Weights of a small GPT-style language model, trained from scratch on English Wikipedia.
Size: 14 layers, width 128, 4 heads of 32.
Architecture: RMSNorm before each block, rotary positions.
Each number is 128 + 24 x the weight over its row's rms, rounded and kept within 0 to 255. Layers, rows and columns count from 0. The size above them is the row's rms in percent of the matrix's.

# layer 11 MLP down (transposed), 320x128, rms 0.117, rows 292-309, columns 0-127
size [ 97  96  95 107  96 103 109  99  95 102 103 101 104  93  98 102  97 110]
[[129 161 139 107 138  94  83 151 151 185 161 114  93 109 141 131 118 155 156 124 135 151 227 160 142 152  96 113 173 118 152 109 120 128 135 127  89 137  96 128 107 147 125 148 140 139 103 136 115 124 110 111 124 102 137 120 140  75 125 162 177 148 168 138 132 121 122  94 134 175 139 115 109 150 119 132 126 106 138 144 107 106 162 133  97 146 140 136 130 114 107 159  90 123 100 109 150 118 152 171 110 152 148 114 127 121 149 159 118 123 146 143 143 126 152 147 132 171 120 124 147 104 152 102 136 110  93  94]
 [117 125 117 139 124  96  87 114 125 120 113 159 149 100 119 118 113 147 141 140 159 141 108 143 149 102 166 148 135 124 177 108 102 126 134  70  87 140 145  96 114 117 157 108 125  92 134 134 186 125 129 142 142 117 125 141 151 169 138 147 115 108 145 139 138 112 121 151  90  82 176 124 153 110 139 113 120 120 136 100 112  95 131 149 141 151 138 163 109 128 163 128 135 165 121 123 165 135 119 149 107 122 132 112 171  96  78  77  91 135 138 187 175 140 147 165 144 101 139 146  98 114 121 142  88 149 107 109]
 [144 136  38 141 120  74  99 124 110 123 157 112 116 135 125 144 116 133 111 163  93 134 118 131 137 112 134 166 134 149 146 127 146 147 126 103 132 110 153  89 137 137 142  90 121 123 110 140 118 112  85 156 141 137 118 132 134 119 156 146 137  81 100  67 103 151  85 130  80  96 145 109 113 117 167 165 129  89 117 110  64 151 118 130 135 131 164 136 116 129 155 117 123 145 127 117 103 141 145 110 112 140 150 133 140  96 163 128 134 120 128 120 138 154 171 106 114  88  99 118 133 131 111 125 129 122 151  61]
 [115 195 133 133 101 125 152 122  99 134 145 121 111 162 146 138 115 103 139 125 117  84 134 114 144  73 125 118 115 120 109 120 158 109  88 154 140 121 146 131 172 135 108 167 145 105 166 134 124 133 147 107 146 141 140 174 117 173 117 153 146 168 129 143 157 191 150 103 118 165 108 115 123 210 178 123 113 124 142 163  84 106 136 124 126 126 132 126 127 164 133 101 135 152 160 158 139 161  91 114 123 126 122 135 113 144 120 107 147 114 121 104 132 125 100 112 109 170 137 124 132 106 122  91 114 153  90 120]
 [102 135 109 132 131 139 113 142 164  97 132 123 137 130 125 124 129 186 134 136 154 147 192 149  94 134 142 121 149 108  89 116 148 125 108 104 127 143 117 162 167 140 162 156 125 136 119  87 122 110 122 187 100 120 146 138 155 146 146 149 110 125  97 143 123 150 130 151 131 137 136 126 136 159 140 144 113 121 113 107  53 148  99 151 127 118 132 146 138 145 125 116 129 120 129 142  86 116 151 109 131  98  89  69 120  90 124 139 179 121 121 165  52 145 127 141 126 129 150 131 134 120 114 200 122 111 134 154]
 [102 149 142  82 111 123 158 139 151 158 130 141 130 125 122 144  72 115 128  76 163 151 113 162 144 129 120 112 130  99 113 134 121 143  94  99 133 107 134 140 130 119 106  99 120 188 139 108 148 148 119 111 143 126 130 139 120 128 170 164  94 141 121 195 157 137 138 132 139 103 129 128 129 126 115 169  93 147 117 128 141 124 103 132 141 105 109 134 155 133 153 124 119 103 156 136 132 116 132 181 146 170 124 117 136 154  84 132 186 124 153 165 132 115 167 188  95 155  77 132 118 125  98 106 131  85 126 154]
 [139 143 135 139 127 129  91 153 147 142 142  85  78 160 115 147 132 125 140 155 146  97 111 121  96 136 114 143  95 164 135 135 151 119 147 121 135 141 124 104  98 122 117  81 127 109 111 134 116  91 156 168 160  74 133 107 166 145  87 165 148 135 131 105  83  73 139 139 152 135 112 160 106 140 134 144 107 143 140 178 107  85  72 133 147 128 123 100 175 118 111 118 131 125 133 154 137 192 110 154 115 164 108 138 105 116 112 126 128 116 123 138 138 119  74 152 117 142 159 118 111 117 155 149 108 113 149 158]
 [136 103 107 103 119 165 135 119 146 131 139 110 111  99 129 158  77  89 101 104 125 102 123 102 120 118 148 121 125 149 136 154 166 140  99 149  77 158 117 150 147 114 101 125 165 166 143 104 131 116  86 151 121  97 131 142 137 131 137  94  88 140 127 131 135 152 137 108  62  91 128 139 160 160 151 123 172 129 121  66 116 137 140 144 117 137  97 164 131 155 144 134 151  56 123 119 127 133 117 129 121 106 145 134 134 137 151  89 120 138 151 118 164 117 125  94 146 129 129  75 105 124 135 103 110 103 119  75]
 [134 120 149 119 108 127 140 142 116 138 104 130 114 146 137 154 157 117 131 166  95 175  71 119 139 128 125 148 119 100 114 100  87  98 110  59  98 130  84 129 124 132 129  88 119 117  72 146 141 148 109 149 143 154 100 159 126 155  82  99 139 152 160 167 115 149 130 109 118 153 133  97 151 123  94 120  96  95 116 130 167  86  79 128 128 131 132 157  99 138 154 145 103 134 130 108 138 101 141 124 131 148 115  95 167 118 104 108 115 101 127 132 152  85 109 112 129 141  79  87 123 102 135 121 105 148 131 102]
 [143 100 131 145  95 115  93 137 123 190 120 129 120 126  96  77 142 142 129 140 156 140 236 128 119 110 144 116 137  85 117 123 114 166 106 182 127 149 128 147 151 149 115 148 118 111 166 110 120 115  97 138 124 119 128 119 136 113 134 111  96  91 152 113 142 101 125 130 130 147 151 140 120  95 129 119 122 119 133 185 103 115 130 125 123 150 130 116 165 101 101 129 131 129 187 131 163 125 156 136 135 111 129 177 134 121 111 117 121 127 123  83 153 121 104 157 156  99 104  90 105 106 115 128 108 162 137 161]
 [105 132 114 108 107 132 161 119 117 103 112 120 146 120 136 100 136 121 111 101 126 134 135 138 174 103 147  56 114 151 115 132  98 114 100 104  97 164 174 155  90 104 122 142 131 124 132 139 119 154 136 166  93 171 129 135 148 152 145 109 114 125  91 110 117 166 103 130 130 116 139 127 118 157 155 149 128 122 102  95 111 123  72 107 153 132 105 122 121 145 148  94 129 153 125 132 102  85 104 136 153 125 177 120 137 104 138 143 158  84 118  85 106 113 147 119 161 103 133 132 160  92 147 136 162  53 118 155]
 [125 135 147 139 118 133 124 110 156 120  98 127 124 102 128 114 136 128 119  96 159 142  27 136 156 150 146 140 124 155  99 108 115 169 117 243  95 116 128 124 132 114 128 151 133 132 124  92 109 109 162  96  86 123 134  94 106 146 137 126 150 123 125 154 154 150 115 126 139 113 139 147 116 153 101 112 107 135 138  89 104 130 125  84 124 126 146 161 133 147 111 127 142 136 129 196 140 116 146 158  99 138 118 121 151 123  87 123 107 138 115 149 151 129 160 141 148 129 130 132 115 112 130 111  98 103  93 134]
 [143 135 197 162 157 147 163 149 137 132  88 114 113 128 153 114 118 150  64 161 109 125  96 107  98 136 125 135 131 157 110  76 128 121 114 134 164 114 133 107 142 136 104  96 128 137 159 111 138 159  62  86 121  88 119 144  92 137  96 144  83 133 129  76 138 109 107 125 111  99 148 113 123 129 125 136 100 111 160 140 132 135  93 144 116 161 138 161 113 130 135 165  92 108 108 112 122 130 182 116 169 118 154 117 120 121 142 116 126 123 157 132 177 109 153  89 117 129 128 142 134 148 109 120 131 154 150 128]
 [116  83 182 138 133 132 117 139 116 136 105 153  95 122 142 152 105 113  89 148  84  87  78 151 149 114 152 135 155  98 165 137 103 150  82 101 138 131  81 105 120  97 119 138 139 131 157 128 137 106 173 128 145 147 160 128 159 131 136 164 134 145 110 179 135 121 102 118 132 122 104  99 112  92 138 115 120 162 160 108 136 165 157 104 116 174 138 121 135 135 112 123 136 111 113  83 137 159  94 117 179  97 163 181 130  99 139 139 109 131 101 145 128 148 103 141 132 160 120 131 152 143 126 131 140 142 162 111]
 [151 105 110 128  92 140 142 127 122 178 135 157 139 114 104 184 108 124 145 113 111 130  39 155 117  87 129 114 153 143 108 143 147 109  97  98 168 172 113 111 172 144 145  98 112 105 105 107 137 163 108 147 123 167 127 184 147 113 119  99 118  97  91 111 155 104 152 159 113 137  91 140 121 186 120 124  97 136 142 146 138 124 114 152 112 123 133 124 150 129 163 117 142 113 133 139 149 151 128 113 135 126 137 118 169 109 121 107 133 114 161 118 146 128  81 133 116  86 126 121 125 126  90 107 152 109 137  92]
 [ 93 127 138 138 150 126 104 132 143 116  96  84 142 152 131 138 154 131  98 140  92 119 165 177 141 102 139 115 127 146 141 127 119 127 150 108 164 149 147 143 143 165 148 139  94 144 112 141 114  87 158 166 104 137 179 169  98 123 150 136 163 173 131 109  78 141 115 166 127 113 140 142 111 116  99 128 112 121 107 113 145 148 123 119 150 147 120  85  71 100 121 130 138 128 102 107 126 116 150 107 132 142 126 115 134 157 117 144 113 151  81 154 105 108 106 127 147 166 103 128 111 105 129 112 144 172 151 210]
 [122 130 148 108 146 152 122 112 121 118 142  77 160 150 155 101 125 112 181 131 181 142 201 108 156 119 116 121 125 112 123 148 104 173 130 123 167 142 145 146 123 135 182 165 138 137 133 139 120 104 107 117 117 108 100 101  96 111  97 132 137 181 123 154 118  93 135 149 124 109 109 154 124 103 136 111 123 127 121 114  95 116 126  69 132 136 168 154 124 168 127 126 110 131 136 117 119 122 103 148 174 164 141 176  94 111 149 129  87 120  95 115  81 105 105 112 141 121 171  92 119 118 125 118 145 136 146 120]
 [114  66  29 145 130 146 137 143  90 142 138 115 115 117 117 157 132 122 113  95 140  90  99 135  80 111 111 138 133 155 149  91 114 109 125 104 127  47 149 124 135 142 152 131 109 143  87 130 125 110 119  97 113  88 139 111 141 154 146 124 142 146 103 110 117 105 146 127 133 115 133 125 160  95 136 120 143 143 133 167 131 121 139 126 138 142 137 145  94 149 134 120 149 119 148 102 136  73 126 112 138 151 129 121 154 111  81  84 157 158 123 109 139 131 170 117 102 144 110 152 122 147 137  95 100 140 153  99]]
# layer 11 MLP gate, 320x128, rms 0.125, rows 293-310, columns 0-127
size [ 99  88 106 104 106 116 106 101  96 107  97 100  85  98  96  96 108 108]
[[ 66 141 132 137 150 163 130 142 135 141 151 164 147 136 128 165 120 134 112  91 113 137 106 113 134 112 121 137 143 112 159 159  89 125  67 119 119 177 144 145 139 137 129 113 155 115 132 170 160  91 132 124 153 131  88 104 124 119  52 160 139  94 129 112 134 149 132 133  74 125 169 178 144 139 142 168 134 116 133 142 106 123 146 165 107 157 152 141 128  90  88 110 112 136  98  79  95 129 133 138 147 114 161 124 150 106 126  98 120 124 163 120 150 121 106 137 139 103 110 118 110 129 121 126 163 121 166 111]
 [158 102 155  84 120  68 155 147  67 130 106 102 120 165 122 128  94 129  84 134  65  97 107 120  92 111 135 116 171 124 128 124  99 169  75 101 128  90 120 125  87 158 142 113 130 123  94 104 149 155 130 107 104 140 138 111 145 145 141 153 140 120 134 126 136 160  91 122 136 118 114 160 118 127 112 192 131 149  99 119 156 114 146 147  99 116 151 142 114 119 153 134 129 116 119 132 104 137 151 102 147 102 140 107 118 109 148 132 164 149 117 105 115 175 147  75 142 112 115  98 119 148 128 135 134 119 149 143]
 [153 141 157 160 132  95 149 113  92 130 140 127 128 109 113 110 129 131 153 105 145 125  85  91 131 145 162 144 173 120  97 116 121 117 154 122 138 132 121 157 116 105 134 166  87  92 163 115 115  87 143 128 123 146 117 133 143 121 143 145 124 108 104 106 129 137  90 120  91 143 194 104 100  85 163 124 108 135 149  96 118 101 166  93 138 170 121  52  90 122 119 137 136 132 130 101 108 120 105 125 118  85 135 139 120 163 139  97 149 110 127 122  98  98 127 162 114 133 115 156 131 136 141 150 139  97  80  83]
 [136 172 146 156 133 123 129  98 144 115  95 154 120  81 110 100  77 115 102  87 138 138 114 128 156 125 165 166 130 105 108 130 141 169 160  92 127  74 165 117 162  98  88 136 132 110 175  98 132 113 116 136 103 117 153 110 141  95 154 114 122 106 140 130 134 105 138 120 147 139 142 155 119  92  98 133 141 145 169 101 123 103 112 123 161 178 101 128 142 124 141  93 113  98 145 135 139 130 124 163 108 125 118 183 155 121 116 145 116 120 129  80 133 149 133 105 117 151 126 160  94 174 105 148 110 155 108 102]
 [148 135 111 119 159 122 110 144  97 126  97 164 127 145 138 119  55 112 147 123  95 154 103 148  93  92 135 152 150 126 136 146 144 190 118 120 120 184 164 124 159 112 129  89  91 126  97 162 135 135 151 156 142 107 114 100 170 178 147 172 125 118 131 112 141 131 103 101  84 104 129 147 160 132 145 150 121 152 144 117  75 183 112 162 113 111 114  99 123 129 142 117 132 135 138  92 133 111 121 118 124 158 155 155 103 121 100 161 112  99 147 151 138 119 115 128 130 135 107 138 150 150 119 105 143 138 170 134]
 [109 153 139 127 103  82 142 158  90 130 139 176 160 129 139 164  94 145 132  99 155 151  92 119 171 128 107  86 144  99 144  90  81 131 142  98 143 127 135 135 115 149 134 117 118 126 118 143 106 119 126 118 120  90 129 127 103 144 157 126 129 123 122  70 100 105 143 119 119  87 108 117  78 102 121  92 189 138 125 134 137 174 121 107 145 135 132 125 142 126 128 141 144 112 145 136 139  98 124  94 139 127  66  98  83 140 132  62 117 131 129 126 168 140 106 114 126 184 105 102 126 116 121 111 120 109 108 140]
 [138 150 159 114 153 131 101 138 124 140 122 124 137  95  75 173 112 121 126  73 132 157  95 139 130 166 141 119 132  99 165 159 147 143 171 108 104 156 136 164 104 128 121 148  96 145 167 146 130 160 147 109 116 127 106 109 123 134 123 155 102 143 155 145 154  98 121 103 119 117 127  84 127 123  80 109 115 133 159  76 133 123  66 111 121 113  79 126 127 123 104 136 153 124 149 138 131 140  67 108  86 134  96 124 161 127  87 124 105 132 120 155 140 119 101 109  81  99 112 118 130 150 152 114 135 113 124  85]
 [158 120 130 150 145 109 133 187 122 127 135 141 122 125 130 151 152 131 146 147 131 131  98 150 143 129 111 114 151 131 117 167 116 111 168 112 121 153 132  95 143 134 137 113 121 114 135 106 128  91 147 171 155  99 110 136 137 164 117 131  81 113 160 115 153 109 135 110 118 131 130  91 161 179 119  78 141 106 115 130 153 161 145 107  95  80 131 120  91 106 108 136 125 135  89 179 120 114 156 145 143 134 109  78 155 145 100 113 113 149 106 146 148 161 104  94 135 112 111  98  77  86  96 132  90  95 175 107]
 [ 95 159 102 143 149 115 174 142 124 123 137 123 104 171 184 105 115 152 125  73 143  84 106 149 104 124 166 124 134  84 111 181 132 127 174  82 110 145 106 166 128 122  95 135 130 138 143 143 173 165 112 163 141 140 117 131 144 128 168 116 161 109 150  96 119 111 128 163 114 131 133 118 145 156 177 147 135 125 125 112  92 140 119 121 164 116 128 150 148 148 151 103 127 130  99 127 124 163 126  99 133 129 135 124 163  90 134 135 132 106  82 101 139 175 147 115 111 124 107 157 167 127 107 135 147 135 157 109]
 [ 96 148 134 128 108 140 139 141 135 126 140 118 138 169 119 145 128 146 108  96 145 133 102 165 120 140 127 108 124 127 171 137  95 104 141 119  90 160 112  99 139 114 165 160  95 164 146  98 128 118 126 185 111 169 100 134 152  86 179 152 131 145 145  80 150 151 169  95 101 134 116 104 146 112 154 165 138 114 136 121 145  88 119 124 137 165 122 109 179 128 106 138 126 143 154 128 100 159 100 140  98  92 119 151 145 112  87  81 116 113 112 105 152 120 129 163 187 135 119 117 120 102 133 143 125  88 112 136]
 [156 143 142 151 124 137 110 136 182 159 138 117 141 119 127  99 136 139 127 123 161 173 116 114 166 129 150 155 151 126 135 172 101 126  97 108 105  99 102 149 103 149 140 124 120 133 143 111 146  83 134  91 108  83 117 130 148 116 146 143 135 131  99 141 114 153 121 113 138  98 140 121  77 116 113 109 126 152 108 127 152 101 114  91 155 116 206 149 114 127  57 137 174 111 125 119 167 109 165 150 114 156 122 120 146 122 102 137 110 105 151 150 101 132 153 150 148 176 139 105 110 135 172 112 111 142 170 141]
 [133 135 128 155  87 144 107 154 174 146 134 109 145 172  98 144 103 189 102 150 107 104 119 122 131 138 126 141 151  90 128 110 153  89 138 119 154 141 125 118 145 117 130 128 160  92 168 132 117 120 143 153 146 116 130 119 103 131 105 148 133  91 106  96 165 156  74 118 147 167 103 121 130 141 121 159 143 130 100 109 136 134 175 127 127 174 180 157 163 116 139 126 146 122 188 137 169 111 120 154 140 129 145 134 150  91 123  99 119 170 152 115 138 125 161 137 150 117 104 121 103 171 155 171 148 121 143 122]
 [132 103 117 112 148 168 169 114 113 131 130 159  90 187 110 109 147 140 104 144 136 143 137 150 140 105 110 127 106  93 165 119 167 124 167 135 109 122 176 138 162 155 117 105 165  78 134 127 138 119 127 157  94 107 100 122 179 111 124  97 137 133 142 125 159 136 141 145 155 191 122 129 142 179 125 141 109 121 125 173 120 127 124 114 129 142 145 127 141 156 165 113 128 138 139 123 143 108 136  93 135 160 175 127 129 180 128 168 116 101 136 129 137 147 127 171 135  99 105 149  90 113 147 134 135  96 175 152]
 [102 114 134 181  82 121  98 115 124 148 157 151 111 156 123 133 120 153 112 168 110 119 108 164 145 138 101 114 128 101 135  86 128 142 131 105 151 143 119 132 107  87 149 134 180 157 100 142 122 128 116 118 143 134 136 145 133 130  66 149  89 139 106  99 135 132 128 118 131 115 168 128 122  81  65 124 172 160 105 155 146 109  93 125  73 126 139 107 116 116 123 152 142 139 111 146 164 114 164 118 147 151 150 131 134 137 137  97 121 134 128 169 133 129  80 134 138 190 145 105 147 167 113 110  87 143 121 126]
 [130 196  63 166 137 139 132 103 116  97 133 102 128 156 109 108 133 134 129 134 171 121 117  92 107 139  93 142 178 105 184 184  86 128 103 100 113 156 183 131  89 126  98 134 114 144 154 108 129 128  98 111 142 125 117  94 133 113 119 111 128 146 102 141 171 189 135 111 149 107 159 138 162 119 154 141 100 128 155 145 149 142 118 126 162  90 133 141 139 101 137 139 134 113 119  95 101 101 134 132  99 114 136 111 106 113 132 132 147  81 124 127 136 142  98 142 100 154 116 140 122 146 142 161 139 123 126 123]
 [120 122 159 155 140 117 138 123 153 143 120 132  76  93 150 128 133 146 124 129 102  97 108 136 136  99 123 151 122  90 133 109 165  86 110 108 119 180 138 122 164 131 136  78 113 126 143 169 112 144 132 128 162 111 122 101 108 123 178 129 113 134 129 124  95 134 119 139 139 124 149 157 141 119 119 184 162 137 100 161 136 129 106 161 115 104 137 104  78 141 180 124 142 133 115 106 154 115  73 148 139 121 110 137 147 164 119 102 180 116 118 169  98  91 152 186 172 130 134 133  93 143 137 132  99 129 128 102]
 [ 93 122 143 145  85 125 149 139 153 137 119 116  94 134 117 166 133 120  53 114 174 154 107 104 112 111 136 156 153 134 113 148 137 121 131 109 136 158  84 104 108 150 139 146 136 152 149 148  95 128 152 149 146  88 158 154 110  96 131 135 129 141 113 120 111  90 146 114 142 145 141  90 112 137  88 103 133 161 128 143 142 157 161 132 110 139 117 103 125 155 180 127 101  96 117 117 150  95  99 125 149  98 104 157 113 141  92 145 150 132 139 158 113 137 139 185  81 124 132 110 150 104 179 154 108  83 114 132]
 [136 123 145 132 131 118 115 135 112 135 145 171 133 165 131 129 140 169 132 102 143 124  85 156 159 129 123 145 108  92 181 120 130 106 126 119  75 117 102 127 106 156 115 148 169 135 131 151 143 127 149 159 116  93 111 132 145 124 151  84 113 161 178 148 113 119 104 120 128 149 105  74 162  72 127 139 157 148 140 120 114 138 158 115 131 112 104 123 151 152 118 165 137 100 126  90  93  98 129 122 119 124 149 115 118 106  98  70 130 118 135 131 125 191 112 120 130 133  77 100 135 121  78 163 109 110 137  93]]
# layer 11 MLP up, 320x128, rms 0.118, rows 293-310, columns 0-127
size [ 95  92 109  95 100 108  99  96 100 101 101 102  93 103 100  93 104 101]
[[174 175 142 159 100 143 144  98 150 177 151 108 135 103 181 119 113 132 144 120 146 122 139 158  84 165 157 149 111 107 141 166 107 101 142 133 156 111 124  65  90 125 144 154 148 106 138 157 134 117 133 178 125  80 153 110 131 139 131 145 111 138 129 142 128  86 125 112 140 133 109 103 113 132  88 128 168  97 127 140 132 124  87  94 133 155 145 121 138 119 157 128 119 161 133 118 163 109 152 148 108 146 156 131 121 135 134 138 127  90  98 127 155 152 137  85 121 110 138 122  85  97 155 146  98 168  91 135]
 [153 107 114 139 103 153 167 157 120 124 142 150 130 137 158 174 164 147 123 121 100  87 115 115 129 155 149 119 119 118 139  97  44 143  86 122 144 133  99 117 141 115 172 181 182 151 127 114  87 151 136 110 139 147 150 123  91 169 135 137 116 139  86 135 150 104 158 142 128 126 147 145 121  94 121 113 130 135 157 160 136 114 149 123  61 129 117 162 135 128 103 140 142  98 115 185 132 116 117 115 129  93 131 118 144 169  96 120 105 101 119 132 144 110 117 110 152 107 143 139 155 132 120 146 109 122 146 164]
 [140  72 156 146 136 123  70 140 129 139 136 100 138 137 147 116 182 101 124 118 144  92 127 120 131 135 153 107 131  81 128  85 145  99 154 132 145 109  70 147 136 110 109 120  93 146 124 114 131  99  81 126  42  98 126 147 118 150 146 104  98 117 140  98 109 117 138 128 110 154  85  98 128 131 124 121 156  63  94 133 120 132 127 152 125 106 115 107 105 155 135  96 118 163  94 110 126 147 142 147 105 132  89 124 109 117 140 118 134 131 134 115 137 109 121 165  85 112 167 126 153  99 104 125 132 108 122 127]
 [119 145 156 118 136  72  97 138 115 130 117 129 105 125 108 143  75 130 117 117 114 122 121 121 106 127 163 183 176 134 103 118 124 154 156 109 153 131 169 141 108 134 120 118 132 129 140 129 138 160 150  97 129 128 105 115 180 122 111 180 109  87 132 144 175 138 140  86 133 177 156 129 157  93 147 129 139 134 175 108 148 112 138  73 116 119 111 113 167 106 101  92 115 116 137 143 124 157 113 122 118 183 177 170 142 130 139 161 147 100 125 154 123 126 130 105 100 110 145 145 133 128 148 143 100 111 114 170]
 [141  85 149 119 133 132  97 130 113 135 145 114 132  66 110 151  84 109 153 147 145 172 137  97 117 149 102 163  89 113 147 141 133 183 109 106 116 110 126  96 127  85 129 175 130 126 135 119  87 141 116 151 128 179 144 111 108 169 164 124 140 127 144 165 155 109 146 143 186 112 136 139 129 128 166 137 147 117 129 140 128 145 125 156 157  81 109 105 121 150 161 122 138 145 127 106 148 114 108 166 142 146 131 103 134 107  84 164 157 113 155 140 128 133 135 172 148 129 179 109 112 133 102 101 151 126 137  99]
 [151  98 119  97  96 125 128 144 120 172 128 127  98 165 125  97 120  89  79  98 114 122 135 144 112 111 119 141 115 103 146 114 159 113 132 137 119 122 100  49 126 123 173 174 114 140 147 126 153 129 117 140 125 157  99 163 127 130 138 145 155 120 134 128  98 123 121 113 138 146 126 162  94 158 132 114 132  89 119 149 174 148 163 135 152 138 131 138 135  98 144 162 112 121 158 154 135  87 158 144 141  83 138 124 188 130 124 150 129 119 124  86 114  99 183 130 117 113 117 143 144 124 155 147  63 119 105 101]
 [109 105 146 137 189 123 124 130 147 111 116 105 112 102 124 126 139  83 138 102 138 112 128 117 124 163 124 154 154 132 147 109 123 166 113 110  60 122 112 131 100 117  89 144 110 145 153 116 157 146 125 107 117 141  92 152 127 140 131 159 116 121 151 100 177 151 151 120 127 159 107 123 114 132 170  92 166 130  91 108  87 166  88 106 113 124 143 102  94 123 131 115 137 117 111 134 117 187 126 116 107 163  91  80 151 117 135 112  87 157  78 128 117 172  87 101 155 142 123 131 145 112 129 121 140  97 144 128]
 [111 134 157 183 138  75 121 142 118 146 143 171 135 118  95 119 134  90  97 126 112 138 121 114  94 122 125 123 188 133 117 108 138 129 129 130 101 160 150 151 140 149 124 168 104  85 144 152 103 100  87 114 104  80 147 165 121 152 141  76 136 149 107 130 126 108 155 140 149 140 117 129  86 132 173 147 124 181 156 135 126 147 147 152 184 124 115 136 127  96 106 141 153 123 145 145 135 156 135 107 122 139 135 127  97 142 123 154 153 155 135 151 159 146 142 191 120 113 161 159 140 169 128 124 150 149 117 127]
 [132  99 140 145 135 128 132 120 171 128  98 125 127 137 145  54 148 121 114  87 112 129 129 150  96 135 147 164 106 128 114 127 109 146 111 113  93 131 137 117 133 149  77 151 100 109 183 123  97 135 144 138 164 132 149 159 126  78 140 132 164 134 115 123  81  82 110 113 133 153 120 111 142 103 118 126  96 100 119  75 151 127 153 155 142 182 138 157 134 115 162 121 115 145 128 109 109 176 115 129 124 152  98 160  92 119 131  91 133 167 155 127 119 137 141 112 148  81 133 123 118  97 129 180 136 130 163 115]
 [ 90 124 146 130 102 130 103 123 169 137 142 123 117  98 113 120 136 130 125  80 121  87 141 127 122 131 157 102  95 125 121 142 151 123 122 133 166 145 115 129 150  97 111 155 155 139 140 121 115 120 168  85  96 138 151 105 109 105 142 158 114 115 144  93 121 171 183 116 105 110 133 134 135 143  99  93 171 104 147 157 124 112 137 143 135  66 155  74 167 115 131 179 140 136 135 145 110  97 167 109 137 109 146  78 107 162 126 129 103 135 130 110 145 115 125 124 145 104 140 165 100 105 131  89 148 147 191 130]
 [164 134 126 182 133 155 162 135 100 149 125 149 141 152 121 129 156 126 115 117 135 124 104 116 124  81 107 132 149  94 173 126  91 143 138 162 136 106 141 132 106  99 106 141 114  79 119 167 108 142 129  98 175 104 132 118 100 152 139 147  64  99 114 125  99 137 146 120 110 145 111 116 142 102 195 176 137  76 136 108 131 111 121 116 129 185 150 105 153 160 147 131 119 102 135 119 156 139 130 128 147 150 131 119 135 143 159 129 126 121 161 104 118 151 158 126  88 128 114 170 152 143  87 149 121 112 172 121]
 [113 170 161 150 182  98 129 107 145  84 128 128 117 115 123 133 109 159 150 140 104 131 137  89 134 149  89  53 115 152  89 125 132 151 132 117 121 152  53  76  89 122  92 138 126 156 137 155 136 159  93 142 102 141 150 115 116 124 147 123  77 112 147 107  85 111 117 150 158 111 117 131 122 115 110 133 169 140  82 121 120 112  84 166 130 124 194 136 114 123 123 113 120 120 147 147  96 141 143 132 152 128 129 132 150 140  98 157 145 115 144 144 107 121 148 110 137 135 149 140 121 125 108 128 136 125 156 114]
 [124 183 114 106 107  97  91 102 143 138 136  96 120  97 153 105 129 141 125  86 115 180 121 124 122 130 132  91 132 119  85 114 126 102  88 131 131 113  98 135 170  91 130 154 124 135 141 164 115 122  97 112 128 127 132 139 131 136 131  64 111 122 130 120 117 123 130 156 151 120 130 137  98 120 129  81 143 165  81 154 111  86 154 152 172 108 133 108 162 110 135 114 136 132 113 179  91 118 110  91 153 148  81  75 116 110 143  96 145 170  79 108 125 126 157 137 131 140 128  93 118 123 115 142 124 136  97 144]
 [ 96 118 138 124 105 111 161 133 106  93 103 119 100  94 173 115 130 179 142 123 139 145 131 118 166 110 147 142 166 141 127 132 146  92 140 127 126 129 155 129 115 171 147 105 114 120 129 139 140 139 148 131 137 115 104 127 131 105 136  99 149  91  97 122  94 108 127 140  81 134  90 114 153 133 176 115  97 114 100 127  99 146 134 137 139 173 142 128 116 132 147 150  99 132 169 126 145 114 154 139 134 122  80  98 170 149 116 132 216 129 153 176 139 144 132 124 118 111 100 159  89  95 117  93 156 176 129 122]
 [103 107 123 126 123 137 158 134 147 116 144 152 106 108  87 147 159 161 113 112  98 106 121 107  98 132 134 105 145 106 129 113 172 149 145 134 143 151 162 115  96 173 114 123 182 175  89 128  97 116 140 126 138 146 127 101 101 140 130 137 131 126 101 144 136 125 132  77 120 147  76 117 120 110 133 132 112 101  94 115 119  60 130 141 133 110 123 107 115 107 192 112 153 113 133 127  92 127 161  99 145 109 113 133 100  99 122 122  89 107 125 132 111 122 106 153 108 123 145 137 164  94 114 121 212  99 107 136]
 [133 153 113 129  81 147 153 146  88 129 122 117 133 111  88  80 109  87 121 132 133 128 141 103 109 158  87 112 155 103 118 140 135 111 118 139 108  89 103 164 154 122 111 167  83 137 175 131 131 146 125 134 131 129 106 153 149 120 150  77 148 113 161 145 123 118 148 136 154 155 145 154 156 128 172 149 150 143 147 175 118 140 146 122 187 111  93 119 145 136 166  85 135 135 163  94  91 174 125 104 129 131 140 134 109 115 124 103 123 125 117 108 123 126 157 130 106 142  96 165 159 114 175 164 123 119 142  97]
 [106 115 179 126 131 127 116 150  86 123 117  87 101  95 103  89 107 108 116 107 107  98 136 176  99 126 106 148 165 115 158 127  94 128 132 112 113 140 126 161 135 140 153 138 113 116  57 109 112 131  52 158 122  86 156 146 189 155 114 143 153 122 139 101 107  93 147  87 116 130 130 123 114 127 117 113 149 115 133 122 146  89 108 123  79 105 140 117 107 119 114 138 122  76 122 131 122 162 152 141 153 123 135 176 131 123 107 124 152 140 135 120  98 104 142 130 155 154 102 138 117 142 110 107 138 138  90 109]
 [105  96 102 146 169 147 156 119 141 169 145 145 119 143 164 139  92 168 116 127 153 100 140  92  95 111 108  72 180 163 140 113 100 132 131 123 144 134 115 132 129  88 108  84 149 165 107 102 111 154 111  97 157 109  97 146 149 122 129 149 135 137  61 119 149 135 133 168 111 128  94 146 105 107 138 108 162 124 132  94 150 120  99 145 106 142  84 143 130 121 139 117 135 153 145 165 123 152 111 127 133 111 111  98 156 141 164 119 156 149 123 133 112 159 136 135  85 144 123 154 135 166 128 105  71 120 116 128]]